Each number is 200 + 20 x the weight over its row's rms, rounded and kept within 0 to 999. Layers, rows and columns count from 0. The size before them is the row's rms in percent of the matrix's.

# layer 4 MLP gate, 256x96, rms 0.134, rows 191-215, columns 0-95
089,215,198,206,245,167,207,210,201,166,209,199,171,180,194,206,213,172,219,167,178,210,216,207,200,241,206,226,191,179,191,169,200,199,165,179,179,179,198,221,185,214,204,196,208,170,199,210,181,206,223,220,196,230,225,209,216,180,156,213,191,186,201,186,187,196,173,216,205,227,200,211,221,174,238,223,202,194,186,235,190,181,208,230,228,180,195,217,206,239,227,204,197,187,241,214,219
094,189,184,211,197,211,217,205,217,194,151,214,186,182,192,198,183,237,218,170,199,167,206,191,211,242,197,201,218,193,166,206,221,224,215,194,207,191,184,208,171,214,197,208,227,220,209,185,192,225,240,221,212,205,236,195,187,188,207,234,209,211,231,211,251,186,195,183,229,210,214,235,208,247,216,183,191,188,175,185,166,218,190,199,193,193,214,173,176,196,195,189,241,196,188,178,200
096,222,193,211,182,213,177,241,203,176,183,191,209,193,216,158,210,161,205,187,196,226,219,191,198,202,187,179,257,193,210,196,186,178,204,219,180,223,205,198,215,235,180,173,208,173,222,160,198,217,155,221,169,226,192,186,181,207,181,193,203,197,199,191,222,190,218,202,192,211,199,214,209,190,179,204,176,198,199,204,177,195,208,177,153,192,192,157,238,196,196,211,183,181,170,189,172
092,183,203,222,177,210,151,212,203,209,214,176,169,195,172,176,156,204,239,182,209,217,242,189,200,209,194,204,230,195,197,219,196,180,204,220,193,205,177,181,182,215,206,203,166,177,187,174,212,215,181,214,226,177,192,201,179,214,242,238,175,192,209,220,209,192,196,196,192,195,205,178,155,199,210,196,192,184,196,209,183,228,201,252,182,218,161,225,209,198,195,223,205,195,217,211,228
100,204,229,176,229,186,218,202,187,200,230,188,209,189,208,233,212,203,194,192,218,181,181,223,221,222,184,225,184,208,209,225,187,154,204,206,195,222,235,220,186,217,197,156,202,165,213,230,196,161,185,190,192,191,186,178,214,187,195,201,223,208,161,170,196,188,191,178,203,202,194,249,202,173,167,222,199,183,178,232,222,164,208,190,221,215,185,192,213,206,213,213,185,166,185,221,180
115,215,215,210,194,214,199,205,190,234,197,195,213,182,204,222,190,189,199,152,183,207,185,210,251,212,189,191,202,185,221,209,231,233,216,193,188,183,187,178,221,249,180,195,172,176,213,232,172,236,191,176,181,199,217,180,184,198,195,224,212,219,192,213,206,193,223,190,185,187,162,216,188,217,228,191,193,196,167,186,163,182,224,167,175,240,221,191,222,193,215,231,186,212,208,191,193
128,186,226,180,182,179,185,217,184,196,205,202,201,264,184,188,170,211,196,225,243,190,182,211,190,214,220,202,239,202,169,178,223,195,198,197,178,203,187,161,193,221,184,188,178,215,212,171,236,215,223,181,189,190,168,186,220,196,196,199,213,201,170,149,177,190,235,196,195,194,221,201,202,175,218,166,218,171,215,163,212,206,208,192,184,213,181,199,230,184,193,210,207,215,218,198,203
083,218,161,220,189,228,218,216,174,194,180,190,219,183,215,196,187,222,219,171,204,168,214,210,228,190,169,222,170,206,211,220,173,196,199,236,187,205,203,193,193,185,201,197,180,217,190,210,198,229,191,180,215,181,211,189,202,211,195,200,194,231,166,237,201,152,219,215,218,209,209,195,195,230,189,213,190,218,177,203,203,178,248,219,191,215,210,225,216,165,167,204,202,152,217,235,194
100,181,205,191,223,202,209,227,200,173,199,201,188,227,216,204,161,184,205,205,193,213,178,244,197,216,206,190,187,210,215,205,198,183,179,215,185,187,209,208,152,195,171,199,198,225,212,192,199,185,185,213,173,215,227,180,206,210,176,215,205,176,199,153,228,213,166,188,189,183,208,210,195,191,198,170,181,233,144,187,169,177,211,201,237,240,191,180,227,206,194,184,185,162,172,210,200
091,225,199,225,223,185,212,192,213,195,211,185,189,162,231,222,188,203,239,186,187,198,190,202,234,221,179,173,200,193,210,241,218,181,208,227,214,203,220,230,171,185,190,189,209,171,203,213,164,200,192,197,185,216,203,197,217,182,204,220,213,206,242,178,188,157,214,218,202,209,191,209,207,221,185,233,217,194,182,230,194,181,228,188,226,208,220,206,193,198,208,248,162,181,237,221,179
136,175,211,197,190,202,222,213,188,210,192,200,223,212,191,210,169,185,162,187,202,251,226,203,213,227,193,202,222,183,226,222,204,196,196,216,214,169,224,185,157,164,189,189,200,208,210,173,191,188,179,198,195,212,226,156,178,198,181,181,220,219,191,212,186,178,231,211,178,182,205,251,219,180,200,187,192,215,180,172,191,180,196,163,226,178,218,226,212,192,228,221,223,198,176,205,215
086,206,211,186,156,155,168,187,225,201,179,193,189,199,189,193,214,180,207,194,187,188,206,203,189,212,181,221,192,189,206,203,215,202,179,223,161,221,202,193,242,241,197,192,166,183,199,160,172,237,203,170,214,230,165,175,198,216,193,233,199,207,180,188,197,190,197,230,181,192,201,178,188,194,196,208,201,204,207,223,196,170,220,182,159,179,182,148,219,221,210,218,197,195,211,194,182
109,221,212,212,218,213,187,215,174,187,198,196,205,187,206,245,210,180,189,208,197,210,235,233,225,185,223,189,183,191,213,207,201,197,181,201,197,218,207,193,196,191,204,203,183,191,197,197,212,169,176,204,209,228,184,199,144,208,212,224,223,187,200,167,251,213,231,217,161,165,206,204,199,210,194,164,216,241,179,231,212,171,221,182,215,226,230,232,178,184,189,201,170,196,205,226,193
077,192,147,161,180,193,201,187,191,199,205,236,200,189,176,190,206,178,229,214,201,203,225,200,188,214,172,209,205,238,174,213,156,157,178,166,159,177,176,216,183,168,209,200,195,216,177,219,175,208,241,208,185,206,205,188,226,183,203,195,190,196,205,223,160,170,215,216,202,209,179,208,229,195,182,199,203,186,204,186,189,219,171,210,226,187,213,198,205,219,196,219,229,183,180,191,203
086,163,174,211,156,206,228,199,210,194,206,181,181,221,171,217,220,189,205,187,171,157,220,210,194,232,226,208,178,189,195,188,186,196,212,208,165,202,197,195,142,151,187,216,213,209,209,211,199,197,193,207,188,218,184,209,162,152,206,191,210,244,226,205,187,185,170,221,190,200,188,236,201,208,209,209,234,208,175,194,210,211,188,188,198,193,197,215,214,216,220,193,194,187,197,213,233
086,206,243,204,194,169,204,186,181,157,169,222,209,187,188,231,176,208,236,183,205,200,175,187,208,219,186,169,187,148,229,191,198,219,209,199,202,202,177,198,193,177,206,194,223,229,222,208,193,202,213,223,196,199,174,183,204,210,210,234,207,204,193,175,236,204,189,204,209,172,243,202,144,205,168,190,188,205,182,187,234,192,192,203,202,193,189,185,182,200,182,206,205,210,206,253,207
094,244,196,205,228,209,180,202,218,237,223,217,220,199,193,177,206,178,185,192,204,224,226,186,204,201,243,206,219,209,208,200,239,205,212,190,181,196,173,226,217,221,208,188,222,190,192,214,200,253,200,211,198,246,198,190,207,214,179,237,218,202,203,185,196,203,241,191,230,168,194,251,211,182,218,174,217,179,214,230,213,210,177,193,205,221,213,217,200,193,211,194,218,163,193,186,184
100,206,213,210,232,211,163,222,199,201,199,202,223,204,196,214,148,207,176,186,195,185,222,202,232,186,190,205,225,196,203,214,243,224,187,200,197,230,177,193,158,203,176,180,213,176,183,182,214,225,187,180,219,165,184,178,160,201,191,201,233,226,193,196,198,192,220,211,173,218,181,191,204,177,211,206,188,204,206,242,189,186,226,155,163,205,181,203,202,178,205,193,210,163,204,222,180
090,217,205,216,210,186,208,216,172,216,225,217,209,185,162,206,200,196,184,154,186,194,195,182,206,196,190,188,240,219,220,234,230,195,165,194,204,215,184,196,178,172,183,176,223,183,217,188,222,232,195,230,174,195,168,191,206,197,212,226,231,205,186,208,192,213,200,203,202,209,189,204,240,190,248,216,215,196,216,224,186,231,190,225,202,225,218,190,215,201,247,231,224,227,197,197,226
097,218,208,206,187,199,181,221,213,188,210,221,229,229,168,204,172,177,200,188,210,201,251,209,208,193,179,220,214,208,150,212,235,174,181,195,190,198,204,222,241,227,207,242,185,180,213,172,209,180,231,169,199,219,199,211,204,198,210,176,219,186,209,181,194,198,202,200,205,199,224,214,197,202,212,190,213,207,190,204,189,230,186,195,181,236,165,163,232,188,172,199,205,180,240,229,217
146,183,213,209,237,173,169,220,216,192,209,228,201,219,184,201,176,184,194,214,231,199,229,222,195,210,213,176,197,181,198,200,235,161,196,193,223,178,199,194,213,213,165,175,207,232,221,193,184,241,193,198,174,231,184,189,188,215,203,192,218,182,232,197,209,194,213,214,180,196,196,238,225,195,183,179,167,222,175,207,191,238,223,168,221,213,200,228,172,222,205,179,201,169,224,180,188
097,225,209,165,197,195,218,172,204,186,204,206,178,225,222,183,223,194,187,195,184,160,178,219,214,203,240,212,178,211,174,148,244,208,196,211,197,218,235,257,193,201,184,196,189,181,197,222,202,212,220,188,197,194,159,189,197,196,195,200,222,233,198,205,199,203,200,191,210,211,222,223,229,198,238,194,227,206,219,175,220,194,200,198,189,203,215,176,205,185,185,217,229,204,183,221,248
088,186,157,216,203,183,209,195,177,230,178,204,214,215,188,210,198,196,223,233,219,221,235,212,194,210,178,199,192,210,192,180,191,212,195,189,216,185,199,170,201,209,199,213,204,201,192,213,237,211,216,166,197,207,214,214,157,214,191,203,183,220,242,239,215,212,241,244,216,180,194,216,191,209,167,226,226,208,163,174,241,231,216,192,191,184,206,213,197,212,189,218,174,207,218,222,167
079,194,218,179,209,190,203,188,183,192,202,192,191,184,203,176,200,178,182,178,172,240,196,222,184,231,206,225,215,206,209,185,250,177,203,189,169,206,186,183,198,200,190,182,189,213,244,187,197,166,204,237,187,185,180,216,192,204,168,161,215,208,202,175,171,191,171,156,200,178,179,189,246,198,198,206,199,175,181,218,197,211,168,186,169,193,200,208,186,213,235,190,223,221,175,173,206
094,215,204,198,199,168,190,194,216,192,176,201,163,166,190,177,213,195,163,168,162,202,252,205,209,192,177,197,220,223,233,227,196,178,187,229,213,170,213,202,212,224,195,169,198,199,175,174,171,191,196,170,200,221,213,211,209,220,242,213,195,205,177,192,204,194,201,161,182,208,190,203,226,204,194,209,212,191,218,239,178,194,207,187,180,225,205,173,229,205,182,201,207,213,247,195,182
# layer 4 MLP up, 256x96, rms 0.125, rows 191-214, columns 0-95
090,211,186,207,170,209,218,169,227,193,251,215,203,191,211,223,205,216,206,164,161,191,196,181,212,202,215,176,221,163,214,226,221,147,178,205,222,183,224,198,189,191,185,202,201,215,194,193,190,177,171,207,215,182,194,230,218,182,233,183,203,195,231,169,178,191,218,220,193,218,187,184,226,222,196,201,195,200,217,187,171,188,184,184,244,215,225,223,219,180,222,197,203,217,182,213,229
101,170,222,176,191,206,210,178,182,206,204,215,176,205,175,188,212,218,207,203,202,232,182,188,200,215,163,190,192,176,190,196,225,214,183,183,189,228,193,177,234,220,209,238,212,228,226,233,177,209,206,212,193,189,200,210,193,192,152,186,197,207,200,153,158,213,209,216,216,186,214,225,185,225,203,228,218,176,172,198,218,235,184,199,208,181,218,211,230,166,222,235,207,208,230,206,210
106,185,199,198,206,187,241,171,213,231,218,212,194,214,183,230,177,216,140,172,214,181,176,201,191,198,246,194,175,189,178,200,218,221,177,211,191,187,205,232,188,205,205,207,191,216,166,210,191,222,214,184,186,183,216,188,212,190,216,208,224,214,201,238,234,216,174,215,212,214,210,206,195,185,238,197,195,233,191,198,195,219,208,209,265,196,195,223,215,213,195,179,218,186,175,192,221
115,194,200,191,199,198,279,193,216,177,169,191,226,193,244,187,231,199,175,213,205,178,191,206,191,173,188,202,174,205,189,176,187,228,190,211,235,198,246,212,198,198,211,181,232,229,215,227,197,203,212,187,172,207,203,208,217,207,155,166,203,216,196,203,204,207,198,206,201,209,181,204,230,212,190,231,201,212,220,198,216,171,226,193,221,182,232,184,207,179,210,192,181,225,201,199,170
096,212,181,194,176,152,188,176,213,219,166,220,155,192,196,207,203,183,189,216,228,181,208,206,199,193,182,209,226,167,193,194,210,184,191,173,195,229,154,179,198,213,215,223,194,216,216,201,224,234,237,197,214,205,215,198,219,204,170,179,204,203,172,173,196,240,189,178,193,192,233,181,224,185,216,199,176,200,196,166,197,200,225,224,169,195,169,220,199,211,187,213,212,230,233,202,196
107,193,228,169,216,195,171,205,188,198,191,209,217,221,202,165,203,197,203,163,199,188,174,217,219,206,202,181,175,195,218,197,212,235,197,207,173,207,179,164,183,200,196,197,191,217,241,217,175,196,193,206,209,203,238,190,172,204,188,223,186,210,171,179,196,200,200,170,178,196,180,216,182,170,213,136,190,235,212,209,161,190,183,199,182,218,221,194,241,179,212,206,212,167,170,199,188
114,177,203,195,213,193,215,195,205,179,202,196,222,226,188,230,194,221,189,218,242,218,191,206,212,209,215,231,205,195,224,264,222,183,211,214,190,214,201,165,211,235,169,196,239,241,191,182,205,183,217,182,198,216,157,169,209,194,173,204,210,212,194,178,187,186,215,212,180,188,202,204,228,169,192,192,206,171,191,213,183,199,183,193,209,208,188,217,200,167,234,190,183,207,235,234,227
099,181,217,192,228,185,173,213,222,236,220,200,207,212,199,182,225,204,193,191,190,222,193,198,194,193,245,215,233,208,196,224,204,193,215,166,190,201,223,215,196,191,193,240,199,185,230,196,168,185,227,203,186,227,211,208,217,238,193,167,195,188,214,169,192,185,215,168,231,206,198,188,201,183,221,182,181,184,235,160,207,231,164,226,191,213,193,181,185,187,224,192,192,251,195,185,217
076,230,210,181,193,207,196,169,183,215,195,219,172,210,201,223,169,191,197,163,183,181,205,193,219,225,215,203,188,216,219,169,222,194,182,217,200,213,232,246,213,227,186,207,210,198,222,240,196,195,186,215,185,208,130,172,185,218,206,206,230,207,186,196,187,219,192,188,193,185,236,232,194,221,211,187,241,208,213,191,213,231,212,194,201,202,199,177,221,178,183,228,220,195,193,168,210
102,213,193,200,248,198,198,182,228,177,224,194,204,190,216,235,204,200,197,190,192,187,196,193,223,200,171,195,193,188,192,219,226,175,205,209,198,178,226,229,196,195,203,236,188,186,174,244,189,228,185,209,214,198,212,212,192,166,183,203,192,191,253,224,205,189,202,237,171,186,194,215,190,203,187,213,195,187,168,238,160,165,252,211,227,211,220,227,194,195,222,205,186,194,227,211,194
114,222,189,208,198,214,192,219,211,182,173,225,170,192,221,157,209,236,219,172,185,177,180,184,198,175,180,205,191,196,185,179,167,211,190,199,202,236,185,184,183,188,214,178,173,210,185,192,205,179,214,247,202,196,195,184,232,159,227,198,182,213,221,227,219,200,169,159,208,214,178,193,225,207,186,214,189,209,197,230,201,215,212,203,181,232,183,183,210,201,208,178,155,219,171,224,202
095,162,210,183,228,219,202,217,175,208,198,207,203,197,213,221,187,171,184,204,235,247,173,190,215,167,213,216,192,214,187,201,186,228,201,209,165,209,236,218,205,181,183,201,214,223,189,198,234,206,193,208,170,200,210,170,216,229,170,217,196,179,191,186,229,177,196,231,225,205,200,190,193,210,256,157,189,234,202,226,181,187,183,226,214,194,193,215,195,188,229,223,205,204,221,196,195
087,212,188,241,227,195,204,193,194,191,191,208,182,200,184,243,212,192,230,211,220,210,220,217,214,221,230,238,206,207,187,201,191,203,195,172,209,185,227,201,208,188,208,168,193,210,188,187,204,170,207,181,221,211,220,186,216,202,227,225,201,207,201,193,247,153,228,189,210,188,198,195,203,206,198,201,190,236,176,224,205,178,226,179,186,235,205,208,183,191,158,180,146,176,215,161,202
095,233,191,190,166,226,228,221,182,183,214,226,214,196,187,193,189,216,187,188,210,186,183,186,204,229,205,221,227,234,239,204,200,204,207,169,180,212,193,201,145,202,178,195,242,207,187,230,201,200,200,213,191,210,200,190,177,186,198,216,208,213,208,226,152,207,229,226,191,207,202,232,230,212,194,196,211,220,204,204,190,221,170,194,236,202,200,236,193,201,204,210,246,179,182,228,231
099,215,219,183,193,231,187,209,184,223,193,210,199,193,195,223,205,189,194,229,189,161,200,153,211,219,206,187,196,205,204,193,233,214,205,176,200,204,203,189,230,205,198,218,230,183,174,176,199,226,245,185,237,179,204,209,185,203,211,201,203,179,193,203,223,217,198,204,171,181,165,161,165,192,207,192,202,209,252,228,215,187,246,180,168,195,169,172,212,186,186,187,195,206,233,209,185
099,206,205,230,189,220,226,196,196,149,191,205,200,204,194,172,205,211,212,206,212,163,187,206,213,186,198,190,203,151,182,179,185,210,212,195,228,202,195,202,207,212,204,228,240,209,234,219,222,193,174,240,177,228,214,206,189,222,158,237,210,216,196,181,199,215,230,237,218,219,216,158,184,230,198,190,218,196,202,203,201,215,221,173,189,210,225,223,208,175,197,212,236,181,184,187,187
092,213,219,176,187,223,215,199,189,163,193,183,233,207,244,223,208,182,221,189,233,229,160,189,188,197,203,193,168,193,218,208,213,186,200,233,196,210,176,183,183,202,222,197,196,204,220,190,216,204,212,210,187,199,158,208,195,191,240,221,201,220,203,174,232,220,204,226,200,187,236,203,207,226,165,211,211,228,201,235,220,158,195,243,220,186,192,212,209,216,225,228,189,205,190,199,221
090,196,202,185,168,206,213,180,220,202,200,210,186,208,201,222,189,175,209,202,231,206,177,195,178,227,206,249,200,208,210,187,221,187,193,201,206,214,223,194,201,208,186,224,256,222,222,220,152,185,195,196,166,206,186,202,202,210,176,178,196,166,234,209,223,206,178,200,217,228,209,217,195,219,178,210,199,251,188,184,188,218,160,223,216,204,193,162,248,202,208,205,196,215,187,216,226
082,206,155,220,209,204,193,197,183,213,242,201,211,186,171,196,199,184,186,189,173,217,174,203,199,211,176,180,217,204,221,204,184,215,186,212,180,195,179,187,185,180,212,234,187,215,177,221,211,210,203,197,192,221,206,220,176,165,164,222,189,217,199,208,179,208,209,222,210,246,162,157,223,187,215,199,196,143,228,213,222,204,183,189,211,207,223,230,173,193,243,196,199,217,198,218,217
107,214,188,202,184,164,196,221,201,176,229,198,226,197,156,165,216,184,218,188,199,198,220,177,192,182,151,223,219,211,153,204,202,184,197,216,194,193,177,200,205,201,215,210,198,144,197,162,205,223,212,189,218,208,180,202,232,211,226,220,192,193,183,185,169,185,177,230,204,220,215,208,206,202,202,219,219,190,229,238,187,232,179,210,170,206,172,197,232,191,193,218,204,205,221,201,219
112,221,220,195,195,233,222,244,196,220,193,211,176,150,199,182,216,207,201,196,202,189,228,154,196,193,177,217,180,218,188,221,171,222,194,226,213,217,195,197,188,195,204,232,193,179,214,213,179,189,199,181,201,163,230,202,190,190,171,185,184,229,187,209,190,189,185,189,215,204,230,208,210,197,176,219,218,176,213,219,213,148,167,206,205,168,203,173,170,174,194,203,228,213,166,216,209
094,225,178,184,194,166,218,157,184,181,193,190,183,190,190,180,245,222,212,215,213,164,198,185,186,180,203,215,176,199,187,195,189,210,218,187,232,186,195,203,205,171,224,231,182,208,174,211,208,181,229,189,237,194,192,231,206,221,190,186,188,223,226,205,161,187,185,225,235,216,171,191,220,197,206,230,196,194,238,169,230,213,205,231,176,178,201,224,186,194,197,203,217,229,214,216,203
099,182,172,208,159,226,211,217,171,208,169,212,196,168,188,209,181,174,214,198,190,167,224,225,215,180,183,208,203,220,195,208,189,217,180,206,192,194,176,199,218,205,192,190,234,198,232,232,223,219,211,170,218,195,174,182,193,203,182,222,216,214,230,224,241,208,222,211,204,185,210,222,186,210,173,185,185,231,149,187,219,214,217,219,191,219,172,175,204,187,212,239,179,209,204,203,169
095,230,174,222,197,189,197,187,200,190,200,226,215,191,204,196,166,168,205,234,208,178,199,177,190,221,176,212,207,180,236,174,189,203,187,212,198,178,191,201,233,228,204,162,201,185,207,238,205,194,189,205,187,207,180,203,204,204,178,175,201,182,198,240,198,198,199,194,197,206,201,156,178,183,161,216,202,225,221,203,189,172,254,190,206,227,173,169,196,222,192,201,193,185,217,204,140
# layer 4 MLP down (transposed), 256x96, rms 0.114, rows 191-214, columns 0-95
081,227,195,230,275,184,187,211,213,197,213,204,209,225,177,193,185,177,206,237,198,202,202,204,178,188,212,211,198,223,178,164,186,190,167,202,185,179,193,218,223,179,223,231,179,203,177,211,186,182,216,201,182,187,202,189,197,209,192,216,183,192,196,193,183,239,184,156,211,207,215,195,204,163,176,219,169,195,193,210,224,209,187,202,215,199,191,168,177,190,172,160,208,180,190,204,157
099,172,175,195,209,267,191,188,245,196,194,210,173,195,199,218,210,191,232,248,212,190,208,212,172,189,180,189,208,208,224,215,147,219,187,210,207,178,206,194,213,227,216,175,196,212,209,213,200,193,164,199,202,181,223,214,219,176,206,194,216,168,167,200,217,224,198,186,186,183,188,194,191,190,189,201,217,176,185,193,189,186,199,170,189,169,199,212,203,193,175,197,160,196,218,154,186
115,197,203,174,194,209,180,195,229,219,191,215,225,233,219,186,196,214,161,186,204,190,181,198,214,199,221,192,179,214,223,194,202,197,189,201,169,239,228,219,194,197,206,212,207,234,162,200,200,226,192,206,185,220,194,181,187,187,204,170,215,170,199,193,230,294,207,197,203,186,229,203,194,202,232,173,240,212,195,190,192,181,235,188,199,217,180,182,213,213,196,193,181,205,190,203,195
114,208,198,178,219,190,180,204,210,203,182,235,216,229,216,203,170,188,187,188,194,196,177,205,188,228,207,200,172,220,208,180,200,182,173,228,175,216,197,211,228,217,171,199,187,193,199,207,195,203,186,192,177,212,175,192,204,180,203,177,205,160,194,178,231,287,211,195,216,180,224,207,210,199,207,157,241,218,188,179,178,170,219,199,216,201,197,162,205,202,182,204,193,206,174,186,218
097,223,201,173,223,196,194,164,188,187,196,187,215,199,230,210,176,199,195,202,218,206,155,219,227,176,165,204,184,225,242,260,207,192,229,214,185,227,195,192,183,190,206,199,202,203,214,231,208,199,207,198,208,193,189,193,222,185,179,174,214,206,213,232,185,215,180,175,195,204,164,227,185,199,215,185,215,182,216,208,190,149,200,188,215,226,223,208,245,207,184,209,213,174,167,189,208
108,224,215,198,167,217,191,198,204,185,208,204,212,180,199,200,179,196,204,184,188,227,199,229,221,194,192,196,227,190,213,218,214,200,241,207,183,197,205,212,189,191,171,181,204,206,186,243,212,205,217,170,193,197,223,151,215,186,235,184,190,215,205,195,209,113,218,204,181,180,192,193,211,195,222,171,165,233,187,185,203,196,184,184,193,211,210,217,191,161,222,208,209,218,171,210,230
111,171,182,163,202,189,185,188,172,184,185,204,213,227,240,183,220,193,168,218,218,180,187,224,241,181,224,215,216,193,230,238,215,207,191,181,195,207,218,182,194,213,188,212,174,226,193,191,182,215,198,198,202,213,166,185,187,189,188,171,210,231,194,168,178,169,220,220,199,212,195,210,194,168,174,239,233,167,204,186,206,210,209,219,229,211,181,200,213,174,195,234,174,211,204,212,228
092,206,235,215,191,230,213,211,166,156,207,171,225,141,202,221,187,207,194,187,196,212,199,190,253,194,189,200,196,176,204,220,203,193,237,181,205,227,217,179,180,173,169,173,210,207,210,206,203,203,170,212,191,184,211,195,187,185,206,228,185,245,184,208,236,158,202,221,180,215,204,210,203,187,218,214,171,206,209,220,202,175,201,198,179,222,210,219,220,182,225,206,219,201,186,225,208
077,198,209,203,241,191,205,186,217,183,204,192,185,214,205,185,179,200,214,170,178,224,185,201,215,206,213,201,236,215,208,190,205,177,242,212,178,206,203,233,166,195,157,188,196,202,205,219,215,193,186,222,176,179,184,172,191,187,215,232,234,191,184,179,200,187,195,202,180,221,172,215,191,215,201,171,164,211,194,174,205,172,202,205,227,232,186,189,199,185,247,179,232,138,197,188,201
088,178,162,180,170,177,191,173,227,210,190,242,204,259,192,180,208,182,180,225,212,190,228,241,175,203,213,207,194,226,212,193,187,172,165,179,185,177,222,216,212,177,210,204,193,231,199,201,207,184,220,177,202,213,232,221,228,199,221,175,197,177,206,216,208,231,218,192,213,166,195,198,179,200,207,178,183,196,206,192,175,209,195,209,191,213,186,158,207,201,186,163,212,207,216,183,222
125,209,188,189,217,182,213,209,181,214,189,189,224,209,183,228,256,170,188,236,204,188,185,163,204,217,225,186,172,198,195,210,207,163,212,183,188,227,209,204,186,219,233,221,224,181,187,219,188,236,210,199,215,199,181,226,238,200,163,167,177,183,198,202,199,211,201,202,215,208,160,199,213,199,192,196,234,213,185,179,175,205,167,209,173,212,152,194,199,187,199,213,210,193,197,190,160
105,201,219,158,174,190,149,161,185,169,194,231,209,194,199,182,205,187,181,168,193,218,198,205,233,159,192,195,207,215,218,208,180,193,187,207,183,207,219,194,191,201,208,176,186,177,233,227,209,205,174,247,167,178,185,211,224,176,198,153,218,168,185,197,226,188,207,153,175,167,204,211,187,199,205,180,202,193,189,199,189,203,183,211,229,197,202,220,209,189,216,200,202,181,195,184,217
106,223,184,200,149,226,201,167,231,204,201,184,193,224,180,174,206,212,227,200,191,180,172,192,169,221,180,206,182,211,216,181,201,191,194,237,194,194,223,207,220,251,243,196,187,196,218,227,180,193,204,220,172,202,228,173,227,226,175,213,229,204,212,178,210,181,189,201,208,204,201,215,190,198,223,178,221,168,197,159,217,219,176,224,207,190,188,178,222,214,208,182,218,211,223,211,214
093,228,155,198,200,197,205,190,246,230,199,226,206,223,204,202,202,210,182,220,188,182,214,218,143,199,188,199,192,217,201,175,192,189,135,207,203,151,196,219,225,215,230,221,197,196,181,205,177,205,212,189,208,212,202,224,243,178,213,187,191,151,203,208,200,200,206,200,233,187,190,176,185,208,188,190,194,193,213,174,180,219,201,198,208,181,179,173,181,215,193,183,166,209,203,183,200
089,191,221,201,178,214,207,212,141,195,208,154,217,173,202,224,205,205,226,200,202,195,215,216,239,189,196,185,207,185,206,200,193,195,246,172,218,223,207,179,177,187,228,161,216,199,203,215,219,187,193,200,191,183,182,195,178,233,186,211,188,230,201,185,190,192,188,193,179,239,194,218,223,206,207,204,256,234,221,222,213,174,185,190,184,210,161,235,206,193,193,218,194,199,200,224,189
089,192,193,199,200,197,212,192,189,229,190,240,214,215,213,173,208,209,183,205,180,219,221,195,166,166,190,190,184,246,208,175,222,210,149,228,185,181,175,201,189,204,180,231,223,177,199,230,213,183,164,171,212,194,181,205,207,206,204,196,200,153,189,183,191,217,209,198,191,162,174,203,222,211,180,188,207,218,218,182,156,193,188,219,230,167,180,174,175,222,202,189,205,190,199,211,217
103,186,212,154,209,189,185,181,198,199,220,217,196,201,210,198,190,197,184,179,196,186,213,217,218,159,175,165,181,184,191,182,222,197,212,198,215,198,198,188,184,209,159,185,209,182,214,189,181,194,196,217,193,171,168,222,164,186,179,174,195,220,172,179,202,159,217,204,161,156,224,215,195,195,175,208,158,188,199,230,205,180,178,194,231,196,199,201,202,216,169,212,217,218,241,212,232
102,203,235,185,231,228,175,227,195,212,226,215,193,182,188,227,199,166,174,183,205,224,186,199,220,211,166,152,173,198,204,229,203,220,200,229,247,226,192,173,210,189,191,160,215,175,163,198,196,218,192,201,205,192,181,218,218,207,200,222,227,203,199,188,221,235,194,219,180,158,237,206,213,177,204,189,200,200,216,244,199,194,219,178,213,195,200,210,195,184,188,206,204,182,216,195,212
088,190,203,175,189,175,189,194,205,199,189,224,223,199,157,167,184,216,171,198,197,193,192,181,138,213,222,194,174,221,178,203,239,195,195,205,204,178,206,223,230,190,197,204,197,198,202,166,195,154,206,180,217,181,218,227,241,201,171,206,203,175,203,224,164,152,232,185,186,222,211,205,207,214,222,200,200,221,175,190,212,193,209,195,213,223,232,205,185,212,172,218,198,206,192,218,191
114,179,176,194,190,216,189,176,171,170,229,159,183,183,189,173,221,206,208,217,195,186,203,170,198,207,194,198,232,199,219,216,172,195,214,171,218,224,198,200,234,168,197,207,182,208,180,243,207,208,189,219,206,179,200,225,202,212,210,192,177,239,181,187,187,180,220,233,196,196,189,197,151,184,190,220,193,153,180,207,222,227,197,209,178,184,175,241,189,219,209,202,186,202,228,222,183
115,217,203,170,220,209,196,181,197,228,209,184,157,207,219,185,196,193,191,185,199,237,172,182,173,194,190,238,192,213,192,183,208,229,195,200,192,200,161,192,211,200,225,194,218,191,207,203,179,179,173,201,220,207,200,200,221,228,203,216,213,201,199,152,195,133,240,221,201,228,206,197,188,222,185,221,223,178,209,202,186,216,209,194,206,191,190,189,234,189,182,205,156,229,205,155,206
099,194,161,196,191,188,228,175,199,185,213,155,187,184,194,186,240,210,214,232,227,206,204,183,194,195,201,208,210,181,194,200,189,209,214,167,229,200,214,173,233,168,222,227,214,202,196,210,208,183,221,153,231,177,196,215,206,209,195,168,170,217,211,219,169,177,176,223,227,220,182,177,215,208,193,229,183,178,229,199,216,213,188,195,153,168,190,212,176,211,207,188,213,215,216,210,198
099,191,148,180,220,193,205,189,242,192,186,259,198,228,190,217,200,192,199,225,184,178,207,212,145,194,217,192,184,216,194,193,200,206,156,223,219,173,203,196,218,209,230,220,182,210,190,202,213,210,208,160,208,222,241,225,206,191,213,188,219,169,209,206,177,197,230,197,216,183,179,180,205,188,191,194,184,194,175,169,203,173,216,211,206,177,200,165,201,206,170,186,196,184,216,215,207
077,180,231,196,193,190,197,240,152,178,211,162,204,167,165,202,182,195,192,193,211,235,198,188,228,232,186,185,224,180,177,207,211,201,248,172,245,239,201,181,192,218,180,200,222,187,177,174,210,193,208,198,205,201,205,198,205,205,190,201,199,226,211,189,210,172,160,173,189,237,196,196,201,199,207,200,203,225,217,206,219,221,200,153,203,238,189,204,203,209,218,218,217,211,212,193,204